config.toml
n_layer = 9
n_head = 8
positions = "learned"
qk_norm = false
tie_embeddings = true
init = "normal"
init_std_qkv = 0.0118
init_std_o = 0.00279
schedule = "cos"
batch_tokens = 131072
doc_mask = true
Each number is 128 + 32 x the weight over the matrix's rms, rounded and kept within 0 to 255. Layers, rows and columns count from 0. Numbers have three digits each.

# down: layer 6 MLP down (transposed), 2048x512, rms 0.0206, rows 1698-1750, columns 384-511
# up: layer 6 MLP up, 2048x512, rms 0.0244, rows 1699-1750, columns 384-511
down1698:105125136135154126136116153146147102178157121041198174086157095096171150145128131137127151124139107168126125146156129145143100082126117100127146115116124171163107131158154118139099157132079196101157074107122137127132084099076131082147113147156136124084165139123184134135158091166093126129130122127128182139110134101119117167126119121113134088115080163101099124157126151102073120132154
up1699:093109110149128107134179100122133130150147129149184112082123120077153137180148166095133068153193209117114153102137159120154145087153139132116052134128080150080112089146106106170099098166131176174088144118140160107127140122105171169157132155091178124130136112085158123135138115159119133091128135140142140113132098079124115111116134073173122143152164118140160162121155141144156160130132
down1699:142107158112166196099143102132120121085158146124168103148152160124135119146126081089176114110161157155138140174112138113138193066099061083141094098115139126100100123142168159144139179087066105099111117132161095091167127098077163099140161115083087164125097136161152120118166141101134160127129138104102141080184144125165163111159137139152090142087157143096173169095155115075134120107114
up1700:117167204104079174148108149145146134083045062178178179073112177138112181135188109086128101152101092165182145153073102113087092170138104100197183112123144142117118179166128111145157105133108211151115145143202150108062175119158087219090081095137129196158132093169110079148138047193161120203102130109102209065160133129149198177148105105116152146042080115143134156098120098124139084172178
down1700:113230081113219115162116161104129091087143130148163087169174110141165183111084185210120106079140081126082144135141138104139149127132192157097119183203138095088076145066111165151094194133113099143147126099071101133133115090181164085103174143131129025069191101139153141145172111107064174164123057077144136068172218084108099054106128127114139134176075208149158107088153083145120120075097
up1701:131117134154126121161103083138125113149131104147155117083133156118142146145106140136130135178139146116110137142119138098149145182116169157094099134138101141126187105127105155108110142107132156127096148098117154118140125103187147115167098116125151075131119105106095153102121121171120095138128119151118124163120080093161115124132133143100159123183104147147138174119124126127127179141107
down1701:162137134129100176122141082142129165107126135137136151160104166097122138131088132121118158094153147064155112116172140152135174143107082112119063087058174194136120074098148130151148186119122128127106132166097132147148117133113086162158140090098112159095150134174120129147121179175146138083110097141116133111145127109184202148121122087149099099154126122128083152183124110124122127145123
up1702:137149096194170194124073075142061135090137111111115110138106102113066168098136094112153121178111153116160170125181193113137128116073124052130127117113110105176159085138128078057113117165149166158116096102129168101187131105117071119138122116102092134145120199135130111163102122058083173074162117110142102112182056142131152112148140149111120157111010115181161148106126148114108038173201
down1702:121098141114110149197123170128142143150104188139184147128154127155154096110141160122119101152125090146056106148131118161125121115155197110136122117151124132115105173106146151165080135139124144074143139119138111088073108112095107108123086120144139082127141124114085140112133160127097091151081122166117139190077142116118041118121085117104138140093155111122108127091139109140133173111083
up1703:112154116127118082113154157109131159109095152113150149100185120106101087189134106089142177139117126110107097151134140140115126132143132136082173136106107126120113116122102142127100162080168159170162137133120127115099114105162144100118133152110133133161077138111121052091136113131123072149161209118195156110161149206143111097117118109063121155146105120149200150108119150182117169154135
down1703:172064141148163097122088173165096127123142123122130155106141087107135181133167100096108133103146139093160125111110123115110167140122145156130104068136130076148153161128104104139123118143104079104118167069179076116123097125114117133109147104121109129112138082087126118115157129123181122172138123178108094146147167192129124147150155110141166147126130082148121101148130134135128141103111
up1704:129107106144067163137099135129149108135072136162145112138145086171110187098164082102151117120063099115182152171161105061048158164132099158095140098145148087168145196153216144196144093141087111091161152195157186153146151138119129112175158119136104094134209213107128130150107097085124127088171109157192152129087158101126142205105061105106194092159104068125154068161153137126164120170101
down1704:108184138116094133097152159149118144194161093166138090116132136113137143186127125065055159122092060132152118212133171137163119106154157109113065155097097164220188144155137133160111151135127096145160211117135077183100093061170098154189127164099155142129108105124185147151091141167248133158076112246147125073163144138121132162114166170118070184145089149202105152111119108108097118124118
up1705:140142141132101113096149110087068205192137148135150121129130061118150097170118172142179068120162112128119149163122063097173074163123116214148156113136125092135147095080170121156127133138114100119122186161153056135138109090134131116138168134119147115135130144121107078117146147115084087087100077143131137137131087108120113166142173122131120100115115141132128142109108127125120169143094
down1705:143119122175146105122115120116166104102158107118113165125095112104146140103138096117118132123125136132077132116121149150150130107128116127153109133141113147095138156100145123140103124128128128090116131116112121127172140220146136121092112120110135097121110145113116116176167116148125137154160140112121164122124141097113145110144109139121125171144136143109081149125120091140127077156110
up1706:114114129148126142131128147102155115089146143131059147099134182089106075109146088133112195115169099070121117096088145164122137129127079204175150156129112148126116107154112182142137163165151114119119101169107128099145043146145140163132133101049091170165073122089114111124122217137165145136128124129144111150106123167093154053210176123144106129097120097112158180157138129196167175106160
down1706:148147128113141112159164131120102154143068103151174106114098113176082165130127144170082137170122203085162129116136079098101121156076109057146129117119142113192107080137140090103089092148122165124162203115109172197112200116151078088128139129114102131102226112182129159133116084111107165065118085139147162102089072085143108095127133181074157117143101108175121060060105092070066073142139
up1707:059144128167049136131155185095119153167124174133243081118194152169134148132175067120103146204116097107160114121147149150091113120154126095208133099111087067138134159139155163157088124104124086154146108151145123140172147139141144100144174074109136071152101076161123140151099093079174182087137143162100119168249173156097167066042118145106176103084060141151135159115163131180093110158091
down1707:103179218139176157140116143102112120118069133138131107160114084144108162226110146084188118126157071169133110138190075110091118193115126105079127111182139141135221177173142162202083169108130157087115063135070196092183139229150152065139157195124104137128100037135038160120106090051125170117123129120136124164229090127160174149095105093164148144112057128177184152098116191093159138136171
up1708:079133185152104105156089127134112124147170079141096148084155133120133087082123109128135179174113126138129115129113144120160117128108159152149190101140113044066128135124053099146106130136082146164127147119104062130166125121144118158151101104154157173149113123135122152121134144153160136131135116178143145141118123141101122131150144156105135129151140167113130147123123119116116153143127
down1708:156159103121110113104136122113146150090124127149139120111090097126124112157095154163122091120170124105145118135171128112110151140147038117115136144168099133142158149182105128097137141149172126151124129154161150144149167127155127064147137146106125126138114107150130122142128108090120128112127131111117128080068124152105226145102165104125129174110130150111124105082122174098134081183160
up1709:141147201139078143130157192133138124137141108124154095160101106130100067117164154114144152137154093112193139162202036145062148123171128082000129143133147205137086080173169138130106127153137138198122105112084128163102056068155143052190176178113141114184181119148240186171158056172070176072098106088181041190141214110053171146097127037173158147028146218123127081166127066125096103172168
down1709:172147129161137110089070164211167207089107090133078119125076163134159102156147210144105110113110064165171112160061071112167113152035190206098122133148150173168055107110150239112255155170108157045179116107198225059102158170190101149194019176084144134147075168144120176142120114188091160181168073051124184047076074127053094155112099141123074136177106132150141143146127120132157078104123
up1710:037114157126126170163110163133115103123110094159160127101136126147123106100143093114132152179107100146138128112148107098092130124147134123136186114128095161191145096115122132135111103088115139133166163201170080183165131104199120140190130100155134162194143129158101074142110135107164089105126116127130132124167131127206163138101115187120096130087112133191106110127167102125129112128121
down1710:125127117113062186128175124134149150055118119111163161124136156105168094186096112149146139112122097157130117136142119166185125111161164100202103108091106118134039068132071098103078183108155131122115131137156159112115128108107138161105129097153108192094104135156096111184139125129161095164105125145100151129168196145126128113093168116186108139079146151135115130127187072124105131141137
up1711:138152163164145151163142107101154083061120137120130071105146165147082103183160026140162148092147144096125097151141133108092149125108148135101185135171080145097124142092129150087129200110128128142134106223167175116119104200119150162145152115088148130125124089116110098140156141153086084126175092114076139146091095125136136166127128107118133062103109137115103184184078097151146150132143
down1711:098067125149112096123169169085118141172074113107117120124093165139129132148132147158076150136172129178131161117142206164176156155116075124141107125134154111117162094126153138134113140144116122104103162119137111200171148115083133084140107168115105187120149148148146206177124159209136157077109093120122114146095160162170176118135157144091158087155174144108138083112165140111110141083110
up1712:133096110090148145142203119126098096175118121150154124140074148121147166127109123152132154160135142108153158125146119081121071105136111107093099115138130146150141206140122093127108108145111198106118133162146121132206117136138137104172133130124172143142144096095124137152207143154119110165195165105152167109112150047150138164122127059160085170117158134161092132116143113130174100081113
down1712:122100104111156126147066142096111123105142184111127151144121162114104066127109138113108088158167111115068124117070106178186134130108178115134140114094158117127135139099144112172143165114134070127128136158116171102105111111131121145105110133144074137117093176126151144125110059106099181117122091179138098125087187125124079096162092170131154114160132102172088095148164176133108131164136
up1713:134138232137141204128183123140131178139130145150155095142085140149132080103196099126165146148108134087176128126127150137104098076136115121126197131088158127105118172104120135131134109143064126135110159118122139120079165109120146106184065121098095120165160135164141176178099124117111158136183158115084143094088122151143107131088124157177098145128080100138161094117131101080122086165118
down1713:068129127163164051162135138146077116141123162119176115067130096158179160125088149163090114158134098084139140156119105099138168148124204097120120174172136105083081182188102141168118133096112155149118079140133101178173138205166106095090104145089210099143133102107111132095159117150169177128126148169157133099144134071103120083163139094102122192108132082120107113112123160107044162169172
up1714:103057144149068220166168150139070148203113132154191135151107162098089179107132132167107138131129134045122149093114191090135068146134110129096146106006150109108130159013075083116077120151150119134091170189063163107135183157140120157091117115212129112132101181109072064219080109131123127140154055128159159119106093164222137111127117198109124124110128095147142084085071140150087092134050
down1714:138145138143040111200093118090169115116059116062148088080097083141101080148108161085078166142083095164119117170129157112182181073045160115109076123146107126090250181161074222105108106187156160124090174089126157135106106064117114149191092089043204129147134131035161142096140128215128160099123163175157139148163067150077087120118109140206024147163127200135113149132128145087067104053137
up1715:150144053212132098129150120137143141124084134098146130162147118150176161103156158108109096157125104094118163056098083142157140100142110141093096143069096146124095072171113133089140130102114165157114138160131130097120141133143155136123138103115119107136125119204106147148131120158087155130195157132153197096150140108132117125143149092216155135162173156122137112126096127150145090153125
down1715:137160147122124130148109136136111105142163144113108130135134125106110119176122148143133127135151112122150144160128079147146103132119212116165143152131166128149146119140136122148138149117107144101158123130141113162087117100120074129163113171130129171146112095119145122084126094095125145082108135135125099163155145143163036126120105175072127129119145099190114143114124124101144125143136
up1716:144104102143147168099145163134124090185141133142138127176163190173132127066109168113098126150178139134111155102114135091122108087065120123059147135101136179166109073111111125154132132147114158132098131106168102112112151150170108152098122078214148120118098121137077075116095125073119077094145179087170126168133084185074114091102124143197083132121097160164097157062132175122124139070139
down1716:181168156152135099194156139146124184105142084141058142115093098114092106107055136090130162102148111136146156115173132091104156171158105148133138118147087137170184095175133151103154158142146176136188138115147156135068111021063133080140110151118110142090122108116186174161189111251107184137086163096164111161157150105098164097224094115123126110134143124107126081165195173126159140205106
up1717:126122092150127142152093138142065103132085092120210144128064099082093158144102113144111115128170143070165160156082139124105091121159112146093137095090069128198086075104146082126116112158142163120121146169104140123108163161121151147122148101121142148158112109186141110135077126096072131156171119102142122119159105079159124096137134120124130078160124146106165119094141121110141109077130
down1717:103109159089156142116164122127094154119136161160093153137163103118117053174096147089106104114092092149141131096155136155170122110101112113087141164155127124090130086153083122036161105141178084137136118075100087111121090089136118118158130184128131131157082096114117203142127102143185132145111130079101108106149135148119163143126106084144157136079126104117080138135098155154101109082117
up1718:057107122141106148122148129166078098072132150105096153114128121150103098145172123070138130095163091070093092089123101124118103097120110149119121115107136085097120103121175150170115191167133079133109185113119137096119152186096127134136151119107148138154164120153116133117185147123112047170121118168131131140132139137122140193126186143137129140148122140138142137181082096161140188118154
down1718:133126096094122102133122144111138144144119114185105102134155138099114157091148114149120121116161116144153141145146120122120087131125088170097136108103139091127100165145135120109159102119077124135146099129151120116105127139135132133129096089126122117138116102098141148141120146158099139126119156093155126129089179133164152100125137129099137092097113148088110115134107152121099138077137
up1719:136087093153165093133158107116126131137108170124128089110136190124118110135140142128125164121119149085155089151095132106158126102128122145120113129098082148056120157125109167147116092126106068122154125118101170154084128111145100111118138128099115122092106109141081143135141110124078153156142137123150107156144120157153138120126162173183110187135168110132149156168126151106145118171098
down1719:159143184163102111150111176142062141131101140096147129126097038158161149119115069176158105125145110162075124150180146135109121090155255145121134158086118115084145101150177120179172145165092151173167091177119158129176130116155083095130120066164150134089179152082157117153166103158117086148085133147149146179127140144092012133103134083131126157076123140121121158161132105149100106106146
up1720:137130089141110142178121179118125109166191180107109203142166071110124138148110179124108109187081106108117128078126149125160077144120143129081214159045076109133138101178131156119063147120164147142138174139136106120129147124044152103123136177177164119171108138199071070108067152150114097119145102099128162104121132114146123132163081163105096181086125143075122127113109130150138144127127
down1720:127104097109118188100095078167149132112153146097132202101086151120114099144126102137139156121129115133089106121101124173080060108145084130183088128122114113104191093089107102113050201125089144149145137158098134093115088159155136106083070146175122087136098110157118138115113169148042128123187121174113123146191086087132155148128178154092111117171143148091133127121143097111119113140111
up1721:149112153135127106091153131143135115073125108132143160134120171138150110089139137151105152137155099138161166140131100157136119128140100120142145157139134113134142124107127147105164120130170143144151134081099108128132168144171113132131131086151111169122102080126128128115085114103119139089122129108098155131119158115099133140096136148143123150091076094191167113135111126126150183166114
down1721:062118128122122162106143165198107147093147116113136159099108120124191173110130087115116151087181114139149092123094137126086129142118148107183075113114066145124166146127131091056129168131119099158130139174183110117155118087150130118162148108130138103107101109136110119152144129128140139138116106147103103141105079148141151074167149154127080119096145169105159130165155080106154080127133
up1722:098147107159079112126114191124121137175156120138118165139162187080106154123107100123102172110095185152126146110153120046114161117074120125152148156109095143149103126167077126154131124178119170123120102116119141123093152134178052125133128123175113110134124158115124127074102140117144145068123134097127108110139095165128113156100117166166089196107089104122169152079168128113124149108130
down1722:197220073141156132097130048145124180113134119135133132118175095134077123097107194153163159152134116076099142075133139115128131153193091080159148091178122158113174162174134153117134114224110063110139146175142082089116080096123156129130097141200176120146105134096141151121145077144156126138063129136099109091153134117133145122212114144047096084110178145101076122161148149102148150108178
up1723:065115107172071092136173141140177107169147136137099113071163148121124130054143096176177147099124143118140143080110158128103075098120124064103146143208146134064095135136069103206124128103178122161108107072122117119102109146099096065092117093172090140112110113193159140074140114125142155128112140119134121170144129157104141178137107120115083123135116156103146180139148118149122145115121
down1723:112088120221194112085105099145193157137099131123174130220168110108148117159096141160113137132161060128118113187155145113143077125145207081104118121083174188204164138104179123105158088163088101126125181074135121107099118139149138068117104143172097158121128061081087139111068147092147114094145110161141103118205135148193107110078124127132131099158160167154162133136114150116124121092117
up1724:135128111109093122129087060148104123209108134195099133112149080101105121135126100112122132161137164075128112076117159135189065156113124144181184108077101107121165149057108117071148091127158103143113167140110112069169138135112135137119118070133172149144139205139132128130121109120145059159171109175092150092144075144096117154157110172117021095157123107137053166142140107121149130132084
down1724:162197236146132172144170185126108149157147157120082104153075164127122121133161171102148129080179040121153124183161166183113149149121046126063114106164138125104116123194155144164154153137128112132081155109194136165092157054166134092119129181167067124147136068118141079175126155215093183165162153058203122122061140096089155054102165108076200205069137167161121117075210147146166101109044
up1725:149140160130104158136090127142142114062145134139131130109147058142138099113200098103166172173147097105135109115128180097146206138118145084124094137172174070094130084123112139105106176068129123127153175202145153118099145124129153108135119148107166082146138150135138105103084112119132128132147106133132178156136121066137124159131143108075127114111135092161139112112108103106146112135137
down1725:074190095159124140098098106129143146116138103133090169144126147118146123145098170095130169082148079178102083107147120096158123165114111095159078158138124087148120124096119103124110163166072058168125091156085111111120143125117099107108144142099130165109147151112133180170083112072177090079087134198081084131111134109143136120143109111190136145082128081090135139097098125167124140101136
up1726:107131122140097065135103087124079103135076123139130025135088176079131150138106123087170146128169118098077102102132096126125165078138120108103075108126127139067103062137093141128189105065100115130102166147107147139119101103171178119097159143112088114108098133068134105146183120153105133160176142122107112137106085193068151132073247163140120087145135121095133136120145133103110136114131
down1726:092110143159104174122154130141161119161203121103151093106124132140150186150097101122160170166148053119154095146134143106119175101115165151096088136141103114110103105077141127153110200094153092130206139079155203106208092140108118152114097123085157116118222139122097088194201177121075082097100153046094037126126150076104132135148097157135127107164154082128124132168141072147174162091134
up1727:093146138152145107153152131109177109169116165100167157131116112132140149141131167078157125114106073084142125075089071152133059136155123135079138160141132108103096143143150123151127159086143176133118161104171211114067192129189192114163165111196101138156109105158157119163120080086111116093132085101093138124118157155105135150129190047175150092152188125146218138148134169121146146123169
down1727:167144146147136131126129136136154122104078131123150113136154105148124090137136123116136143155100073148099141140170140123104186132103173138116162149147153112093112133144144153125118082141095095129111161149156069123093112145130156106122104100103154122120121148098103154105099166132123119113153149147139116108153101141153000148120147120106167105127112088151137112099143181099127193113104
up1728:062109147168193138140097167088074113136128155146129125168090134113140093147121132111146200218122024120187139156155094154114154123130129103118170135155129098075100152152213160157120110116097117105143106154099076163142084173096126142153156153107125078086093135072130148089159131077154134097140149103159072131110157050183133086105083104130111160129131146064117102089143097136071144123148
down1728:127078109134115118178149126128160146171086096108057123123078183101134145141095082153094134084139144149085152149124105132154183095140118114160145071188108097160110140106106073173154129120090156115107116137119089084063167124106127080115070102202135108128176146164165124157073111147098138169178183237140088141057146170130115110153147062131127127116096141095111143134131085107112135138111
up1729:106153103119130122130103146136145090107111190154141141112137111116176137198122162127146087128137107086083138081143162093131150143106121137118111110144130148061108129126120178212130069114132088152102150184105163143141153082158125153096131103084167140184159125095137070125097051174219015067153118112135150092141161083109147101156108131195095149105128094128110177153120155176095142133147
down1729:121157133139173146071118199144167119161116112204097124096113156145087138089087124092129106101148131106100112126132174166145137065145080075073106149145095133156073157197119106158143164088100117077112112118149142129055099137192167127157166105164124114143165112149094154146140138099053157166135132123126119184160054071105142069143087125131144097123098084150207168105125153148160075075152
up1730:133113143157094128184152077131090041105164135121088166105125127164094148145104147123133129169156108088130115145048100108178110084161096150137149129080090148139091157114157144123140142135130114164095067063125123072138096173106108134117103187164139096113118112090159154165105122151113157146174155125106137145179102163132153210105110131129087170079148202141118079115198094142100039094107
down1730:219097158125134133149157176119129102149080105173192137088138095130114073159135079139087147119115118177116145097197162081089148152122080121110159087174166170098162087143123137105178120183169132114188126188156104167158184093150100114168080074094147120149142096161070105135131090109134102127123117197120117094134159129165182145152101145185195126137091182129129137121091156113146179121150
up1731:170108123130134140110133107132142109119163134063102139101200151150130147089138129128132139090150085111111127122083109115076116164116136162088186125106104144155106120230109132128081113168131084103150128106133063082159105070170141182151120112141179079159126144125106151148123149167179139125137170089142092120133087141139131136095185151113126090059115115196081088127141074111102127124116
down1731:142171152106114142127165119131102188125074101157065136090123131153147149144147163157107110141126152127218135171127174219146153164161114141165089128086145120128099112078160131112152152135099144104142108092149145108132130149121110097143125160104079150113147192154126104125124122137137155084060135142086117143079159122159154117053125107133110182106061114068135171133126125135100157145156
up1732:134090161160072135185142167132126107123133162158125164126085116081179081119138159112155152113106138158099108147103080131137123103153146138111120105152098090148137194125131138121132130114058139120070111126131137120121130166108134155151139179118166153157125150146105090114112128101092081123141143128153110116147132145117124158125176192120137191110133105143131126110147106143140154152134
down1732:141150105124151146124110150096082138092153186144124079115119156152124136141082147096043090112127170105184119121116123167130129120127022170081111135082165153148178113110137093112121149156149125092131079122131118098125089138089174144111142113144110150141114132123152123140111118161101138141111103075108141133116127137093197150080165128157145097137109170117083162115134120133171110135113
up1733:107115132114113186138096193156159074039086155100162107037134122128054147147177150084151125183076093168096125163157155125078180145135118142099121091095138179183114168070118130163135055123132121112078141172136164131132121124083120106095094136185138157143144111117101040132138130127141158191135088105176202125122099128134147160085113135089138178112182202112137113200122130176106153120154
down1733:058105111143106173152083100103120184189167189091191148135060131091066127151138131119092167174107142095097099106136104045092072144108110225113156110084184116170135179108159160067174097131109103116057175074165122077126123072052156132178107110108141150150058131108118173136126124148075151113105171198076174149117099160177131156098114070168112164142143075066155180113172187164098104180126
up1734:152099126205067105178126203099119124141215150127080140121109150063112074076090202159089172152081140138127159187058146152202086160132100188146141152195130141156066079104088187153151150114054178124185102071111101079182042120215124099188057149209136068172090115124112201092147137164098124128098187099153088109042164133075139066108101133089091159128120056113126124061145107096108115159128
down1734:130137126130151173116165105129116115090066155083166123108154066127159172138120074110183091135123118124134089133131137128076163103153052097183151121118141099128202154201145066117121144191160111124080153150113098160080170138130169076099160128036172108114129126112118080176130109147159119133143165146104210159180145177139204102125168140131180102124113180132083145146116120118123105154103
up1735:102118157133119158116195151127158107150087177111140130078129066142175093104151166145177123132099149082090119083132098104092220101164134095070129130072149165119107068136139130198087138177150194147139120099153129096095188145138071138084227188133127130153120121131142088124164121056176164219109118072148148128162126144196139134098065130104150248123144154121152136096149117163150109091201
down1735:158089148084146093123080144119130141150153166115118123166155197137127094149114106108094099122163194160115170129102097155172128097210068121176134160096132107142150149185203081089137111150059199055077154108162151103091116073143164100137126119197096083129117163086108109165101132109135135088116196163129108117191118113106152131118122112150127132095133116178154134152134170090157078107129
up1736:152115174117164106183119162162125068103130102157150125132176148136155115165105107147110144158140105141104162137162109132120094118157132155084130150085115111144126154095124110128124096118125177102035088149111161187097165129115196139153109121147081136160138158080167119145036039104139069095127102134172161156022123129133143081122116091159125133143098166176122148098128113112140089098132
down1736:090102138193110128130144150154133149165051124137119114048118111107174167166144086123134154119183120107074134124104114128079112127110076109150152156102131114075111181148110154165133134094132127162129134122136119122141116130039131138103180164110146100105172115139118071123160087110099084147143120151093090145142174100147147178175039178082121153086140069137156146108095137104096100109168
up1737:120136124131099143131168115131115121177141194143135081157200159141123153108099147116171141142185158131150091142117123152090143157075114146100145108115152155107115149120104135158079098188086094164107126115088146126112093094096138128103177159133133157133113162163071110132168139079112163118174090121147102128142099126123162090134081143159095131178148097161150160022127170131105091120098
down1737:146131157153072132113127125128148132122122147110112144148067125133155137140171138128147212134080108105108136117103142095166095114149153151136141148147129113172131109122131132144149168115138151110129129122097090039141182171145118105155091087176154118131151108151129117121117188146134124112076169123148152123087142144124085159150145151072144176121117105139156101164126101104127120131162
up1738:174138178161111121122088159131076109150109134146171096127158126173122114104186119173091147201123060150114136135161108130110162155100132131102156116159129105142097111139159145153085168097099107136114143102121182144090131132169100080151141101079160148114108074089125120147129182067116120164103118141113107194096169127075132117133091131153107141130143127067197126100061119142096113137153
down1738:144113110131134161133156071175132153134100117125169145139097108123168173157076122171109108121076060140146117145149143086139095143081100143172120106140099132131117128125111168097119148184148142128166092115130149149123097104080046155128100123119133179115114095110167130124162180110170118083082172099102116163130129154117199165090117132125123146144149136105128136143152060123103138152090
up1739:142137113098057086139161176129143135112104193151202084160112152144104117165115118122096161154147117160145126131143115108083167180108122131102116158146135120146104185039150159088124107110154122143139110134168137109167098119141094124184138130132106146174120155142139128105138117098112087107159187086151113144146140184074125123105123117134143167124115143119136138115135131171109134132139
down1739:143131167111145118135084092169141163143199046114084167132144173126130203186173136161134114098117116121113122108119160179157105111137061116145140088163107122132149133149161135122170079097138137079114131100150122141112094133111153107071117174120116182090180106098118124163111109128129172111093103147109118103089122122157161142127097114100121132086155129139113109126140109109150120161147
up1740:110116132127198102118079163133046154116153118138147134144088160170081165094141144115125141093078160097119172090157177111154169063099109142125128117127170086132135139157145150102119222155196099184136126148164126120094152155151086119098110114125068086065102149103154150124147124139170119131152079102103129113158138105109145134040149147142149163143158112145196202153113068146161090141120
down1740:144182144206100109111216083141114105104053169157142144180120090142137125080093107135105134126113161105154143107103082140070117119114115175147095126089097086062158122050104077207104189119132108091128143119109127132190102158101098151110093141198133132136108165198093203093131118141113115058108115140122142089148153094130127111176083171127094036156078167122118096128104131156170127123105
up1741:145147150070119102093082132131081087123128162219083077181156142145155153155130128121121108146120138156079109176155130037078160081128106146160118104169189081103132033084168166177169163136124157169078146107099121120160181158187169098168136112153143154174148092117147085124156131116177174104107130184108158128131179098066143100165180121071093098067080244080102162199169083146119119061154
down1741:126151149098131232123100183128152181156145095132145134103147152195147142161164119159114067111140124099130134222087113103038146103193026105098128137133150199087173175134119127177115099114171071100135135131209093183138158103141166138114057169100082105084124100079088125123166141149068127137181099126178108170134175150142150099135092078157218083122108161160081080073151147090108126114105
up1742:176131101157114069162167080109150166141139124143091121120071097154099105085132215133147107082151116116115125134107126108193026132080126128154096105170073134091101095085107166104058140097126149126191080091073145109185142139182063075117104121128112113148139107137130144157174072101068162162131184100082118131114154165091137121120164105175075141105144155156123153118125123104154064152086
down1742:103137165145163159143108142128193132111182132153118203114106121129135099132143097106140137116165122128074146138129132117135089141129182139138146159170134101150118140162132106161093098144183126177086125113138152152083161112110136133158064105091189148145122135090140083067126109126151142134178116147150117094178088114114068091128107161104160112082119116145139140115124169148167122081192
up1743:020161057137114133148110142075194113149121154154225144118129123149104136145085140148122177175074082137136146112124126186108062151117104119170114154083095154098166165108099103134103142158196172182140144145110159128184111162126170238151132057177074112142078123159039091137082143129092088147141078086160184186139143069106138093167059086118058170145127165175082227120087125181165123152156
down1743:180161150139150099076085136044094137131126196130173133155164109114119061069193052114159042124147185119137151089110126095078208073165150109095150134157187100029216093157173150126144105106141087140118134164125093165130101060203165088097143130107114132153126151148091210140156116077145152162120122170196056121135091082057094130112090123110200176159029133122145120128126163149103049198118
up1744:184137102130175087083114132101105130123102102121156083155110170153159126108180080115127144124116142146172118141178192130118128145055097094095106134195157170176171144109127122164124090149138113163118179061165154125144097154113116139131141117130094138107121093156068127123107123180148078104112138114200103180100136131107138079094111113113078149124154186083124112055122177126165100113097
down1744:121159160146119121129165155105139165096153109115194120099127124104103140141128153159117159161046096118118128146106110091077101097123214102102165162113141133103133142137107124119148121098109157111139102157173128147126108126176148128104183127140068160124136124115153166135161091143076157135117096152131111105097160107139082121135069147181137169105181136119150155151134174144080108131088
up1745:086131153137113120167131120141172098145117133144147110115100107130130136120141124095174081163095141144121111138086171104155114081128121120133122144159123142118109128062129155080103118093114115134108139142109125125108102118089132102108169167159124159099123178126153146112151115137112114142128133113144116135124076104084164142142151112117132150132174143114093133124125129125175053105135
down1745:103114101133114194089144124143102165037137091103207175065169120153200136203107128093078146130124116105154087092121117126055145121159134112144074096129137141134180116116165093088134192186122155094135126125139151106143118145154125159153141092121170157075126146140157098140174150160120135121150163052073163068180137142128142158088142126145079143170120139103098151185137080128130173143128
up1746:083134154114127143134136141089081117100110160145167097114090093141123158155111115150118140128110080099141156093130086107108102134107099133120176122158161121120132173036169124157165135101130205090124135158122136123107132123133127112146140110154114092128120134074174169144189203101089168133161106097100139137126168123189135110186099120110130112101091144118224139137137075131150110102140
down1746:114185149131135151120122097120120117113150133110099145140162109119123182160139128127121139119182128167135087156172150110133148139140186146091101128163127175108095100123118152129132113100126100127139116139116156143098173120180121133113147120093084135121117105145122128109123161133147140111128117173130093101123149099135068103134144119136138148170164122133109125107122117162074149081113
up1747:123119125157100138194099180110152161150140179131121134162098213111118124153091107126084100236048100131123099175083040160123102114125097142140136125212128164168096100117127177212106174064102166120136093162202118130171075106184164132236131152122137059152124114108159180106117131115108190092176118120140128122132197064082143099090105064100146129107129053087132081082185128106096107076093
down1747:066099143129148138104158121155118129101098117117118103130152089122162138093105079075140111100220144090157155108090168122129147084188058144201125095099182143082174122161132121134100143179149089155092109131123097155130155129113142151089169109040126172165143120115139094134116163149180116129151161131137224188121131169126178122153189153125105088148143141153097156162083116129130085128153
up1748:164106130075141176161169112109104096092112141170130127163102129109137076155104145080125140128089075089117086127099116114160104138157127159193146130112136096106123102088147121065110171112149112132113108135088167160131115170138160132167146123114162142128103110103124139152156155143126088114095160157114134126109118116111138093190169095113114111149102162107143146135078112145113134120136
down1748:112119140152156087104113115159165175140203112081132120116120060132108131166120111123118112096190173192092112107178197145107119151113115099100141138137099122108111177105140116088104105136114168121178091098139134099173135133144049116098100176186099128129133107136135114084112128107123098078119102160118112149133166170149110161132067153141127155111155108127130141177083113101086108083118
up1749:096069090077118077093134119164147092083102151165135126159090161160123149150173095111130143152073124117084125132099077133124151139136138182086134092140092114121137102150163108125128145135113158117098120199155149161130120143171137177132147124110167142099168141092128092102140116168117101130102135136112141153119146134166131187072097090115104125134154159090146135196127116169089181080135
down1749:132162130131123110133110098133157128107169127134136156122164123122081120122136139160124101120159127121122166126121169147169118100076089134129114147174140128141104143104083113128141116105151108124161102134140114142143128137110139141092105136131140099111096101116120120161112133134149118097128087152120120111109106150108158108198155119105122127153133135122126130109137152131187146139134
up1750:168107124133113196177123102124090215138118070062084111152081113111123118162147065094131123088092164123179154105162179105059157126053086125127089116159173119186116142116089079023060141130189140177121134130132143160100167143073100178134079100136130107123091109149128033196111123128183108142219078059155171104135087138133134115152112115167093069115136080176148118124120184153142068190133
down1750:136167167111153129135146142182158150104109140145143150122101122139171169143123105140116115138098069107157110145169139154158165135122223116130172173147117130080146150181111110115153148118135108160105123074176150106171140116103138090112103147112115142130078096128122134167123106162151149160137139149091128123170132194156000115113119090124156108113082166133088132123180092142139157135128